config.yaml
hidden_size: 448
intermediate_size: 1344
rope_theta: 1020.0
attn_scale: 0.145
learning_rate: 0.011
lr_mult_down: 1.5
final_lr_fraction: 0.0
max_seq_len: 1024
Each number is 128 + 32 x the weight over its row's rms, rounded and kept within 0 to 255. Layers, rows and columns count from 0. Numbers have three digits each. The size before them is the row's rms in percent of the matrix's.

# up: layer 2 MLP up, 1344x448, rms 0.127, rows 368-387, columns 64-127
# down: layer 2 MLP down (transposed), 1344x448, rms 0.108, rows 368-387, columns 64-127
up368 091:161085179201133154106076108149066147157115137113106131123158129109154135139130124071155086173117153135137101126119097132093106080103098148104107097125100107129128146152148082126106052149073099
down368 089:146092125165117140124104097152105127162174086143129071161065169155092157036151195156132108127162103115156157172075098125133111157155108215109120149118165141133181169148173105133101117141121181
up369 083:140152129097155084140110137085099106129128127169159123123193113161122139149140149104082128121155148119097188114073083114168103160099122171083087160058105087146134134158137120123053102162123110
down369 079:108137191132107110136104167156126141138140119076155092116172145149117092179132137105129125028089130166161134195154121140144123112139150145165103109150170136194133179093160124212098067124138140
up370 106:169143162167128153153078165116120149157108094138138109119084138158124137152103152106097150111137168169159103151105171177116171157103112171132154121174168179142131121109102137139092112094152137
down370 104:113151125134089102146094113148153136139116115140133147175087113146136134099165136100110092159181127103161223159133187108126141145090115138155076108118108050117138106144149191090100135120127175
up371 092:124112101115109120138105142136122159105111082081105115150139150122130118136137080159132135150101115100132136117133129129079117133196109131148147065093135087164125117183115117067133141086099076
down371 093:144150108159164127142191085127083090099170146108108180123137172078087119136140096095059124143105163106128123143105168057153167068113075112082113112102098128162129124194062161116157109153148133
up372 080:082129103094060111111159126126157139175128093161157159129105101140109064142135051114215140175094090140183115106142088144162113146125111131128176092112102122095129110091148156087131120135108087
down372 105:095125132072057128157122066137161131067126149120103077096173135115111112194113084152125095164087097133132103105141157123144137127073156184140129144102095138066158131121111161141126149185140135
up373 101:166070112122078157175156180121097097090083160096133105156129164087126138169169157118085118160132137072035110105212166122123155104106189106075143130119167170126146064151111119153165110051157141
down373 106:076115106128168155118113165109144103165098137122107126113136131089094127133079150090066177169056089138121123150162121119099134069120181069097140135119128144168133141155110117095148131032149068
up374 103:050094153107125156137129139135110133143170122102136091116138124122143165151177097154168097103103109128088158114142077093109145062139119147143082110102136113097142097114119086100139092092127146
down374 099:083121139188140100077101195112121116124176119108098127099172088078108187131126111125138115113075140134113098180168152110143085157131150133097124149113082177139192183157145098175141116165085176
up375 105:102140172100134152172108163118121156129095059135110082110121140188137098146127075177147137097144115149108128147135090141179152078159153160110132142139094085126135103172140135163105121143121157
down375 100:149120047164105111062180128118136117140171100116158105117123185118133106069114173156129114108132127153112100114008109182109119096136122172126102160154172152119180135148116148140137050103132135
up376 099:138127120057133091189157096123047119125178094125130166175173144096118153111122075171116145102103174146171135122130161097138174156123099094121129139142139170122102091092157222164113161153141150
down376 095:075105139067095077128127080085118125139112086198166089133110091170114119125181115131183088146113091125097151122078157159159129112079131123127126071183191129134125113137202140135135090161129097
up377 099:120157181088091106146095119085098087072106111129076075119163166096154121092112150147117148142155188109183122124132107157109179128142113147124146153188123138077174121101154075064093130088050205
down377 101:073142099104105125140117085152143151145138145111068093058137093116108120119085132155130175151134116133121107125168125113085120134166110125160106097121071112109123172136219117140050082132106144
up378 090:201096070113079095132085184116098093138132204071137140064094151101129135162121126099110153097113108140079104142127161150126116136074148077125160103153188172112111113135085145075153161132086174
down378 088:148129148114125128108140142085159092122185195135152087141121157060111131146119152155142108139133106113145154179158159088061146119137142094125129225175180143138094082106120183176125186115123166
up379 107:100111132084150158113096169073148121206151121161152093153180147128097072087140116153151081150116108133184150166106079117160111076082130133100097142126122103138181092162125177054133182165092088
down379 101:145169085120077154175145139167155114100152076138177146125097156143067124111162155150096115130120068115135151099121128090151155137148003129160112095133181082133163122116170088107109162130157063
up380 097:131116200101081167144201099117121142190117081116133111113111121114140152098129150120111128062081153167102082132096118149167175083180079130106168108128138088094158126170095143128150126183113120
down380 092:074118092137110139185130103086112106135086105087095167113179099132122122107092085115131160080097122070113115133151144111150138166090109136168145097157102110192155112128092117120148104167126145
up381 110:155106173159125110108085186125094133073137131131105047109116142113154082077126112118109132154078133146140072098134165154104102159131154177133099118104150121133119069108146120143107169153099097
down381 106:085149150122101129092130222147118119181116145084126156144187255146106150129118113140125128140135139167133121110160176107104137080096135106146104106123185155151113105121103107152182191143139072
up382 090:166155139133141177082184112133132072097119108136163153077171163144140174147123159166071120110136186060157103102154154086140171104105131080152160112130115105121120100110115170182162104162089134
down382 101:147127117121125185101174123177174120106145197100210114064094109073163168155121166180095118093082144137115111132085155115172124120122111142114148074161115088119129156120069147158139176133097119
up383 096:106134076144071145122110190061117134128161126180183144122123124129189132176080142154147025100146132126196097181147118164174138188120133124135113130078150100156107171127120157138111093137176100
down383 092:109152104148126084178129120104187114109075109104107129103141078110161094144087150151151143081153153121082079173065163108154110124106146129064131122161128137114132132124080115207160125103193086
up384 096:155105146150140165143152133087135089143091169076131171114119182118131088127179142120124143105088170160133099114148095148126161126163166062154138109158093122103072137127157139140131158154147089
down384 099:098195136134125175172103146128104138139093152102117155171108098118113183119179136123140128103196116121178098158123152148114114088136149140156050217091174121147120158158088105133132149132151150
up385 100:129127084121161156128139135173140129109095175164147143160138084144103111134157167130060136136179066134079102108168113122160145102165128070101125134051199145115093106095018129134103116100119112
down385 097:154135048113149183157158098113140097138142098105099127180129084168106128104118140139096130123108088109112075151113135136136088083146158105125109157054104168132138122133136135149116113119155109
up386 111:120115139197116182158118133130119099147155129139123091136160166114099164147099119100165140085105095040119070109114115148141109141081171063106123151125116140097138151133148090116117131081050112
down386 106:094131094150197131181113169153161132199121106111118171170101089134134067095131090074163084069159124114078166104093150192099093107143149015125148146132140173063149130078088177114161090127115063
up387 084:161113158139107137131078117080114132128158138088059141150131181106172175154146072153173154139058110127101132112110176109113154142148132120118115189142177103166124072090104152134082133072158119
down387 090:131098141125148126133106124145158090075135105113147128107159108135119155155161143164124066199085170096130082062141130092132113144152160092121128137163133116124064154089089181169177111112127132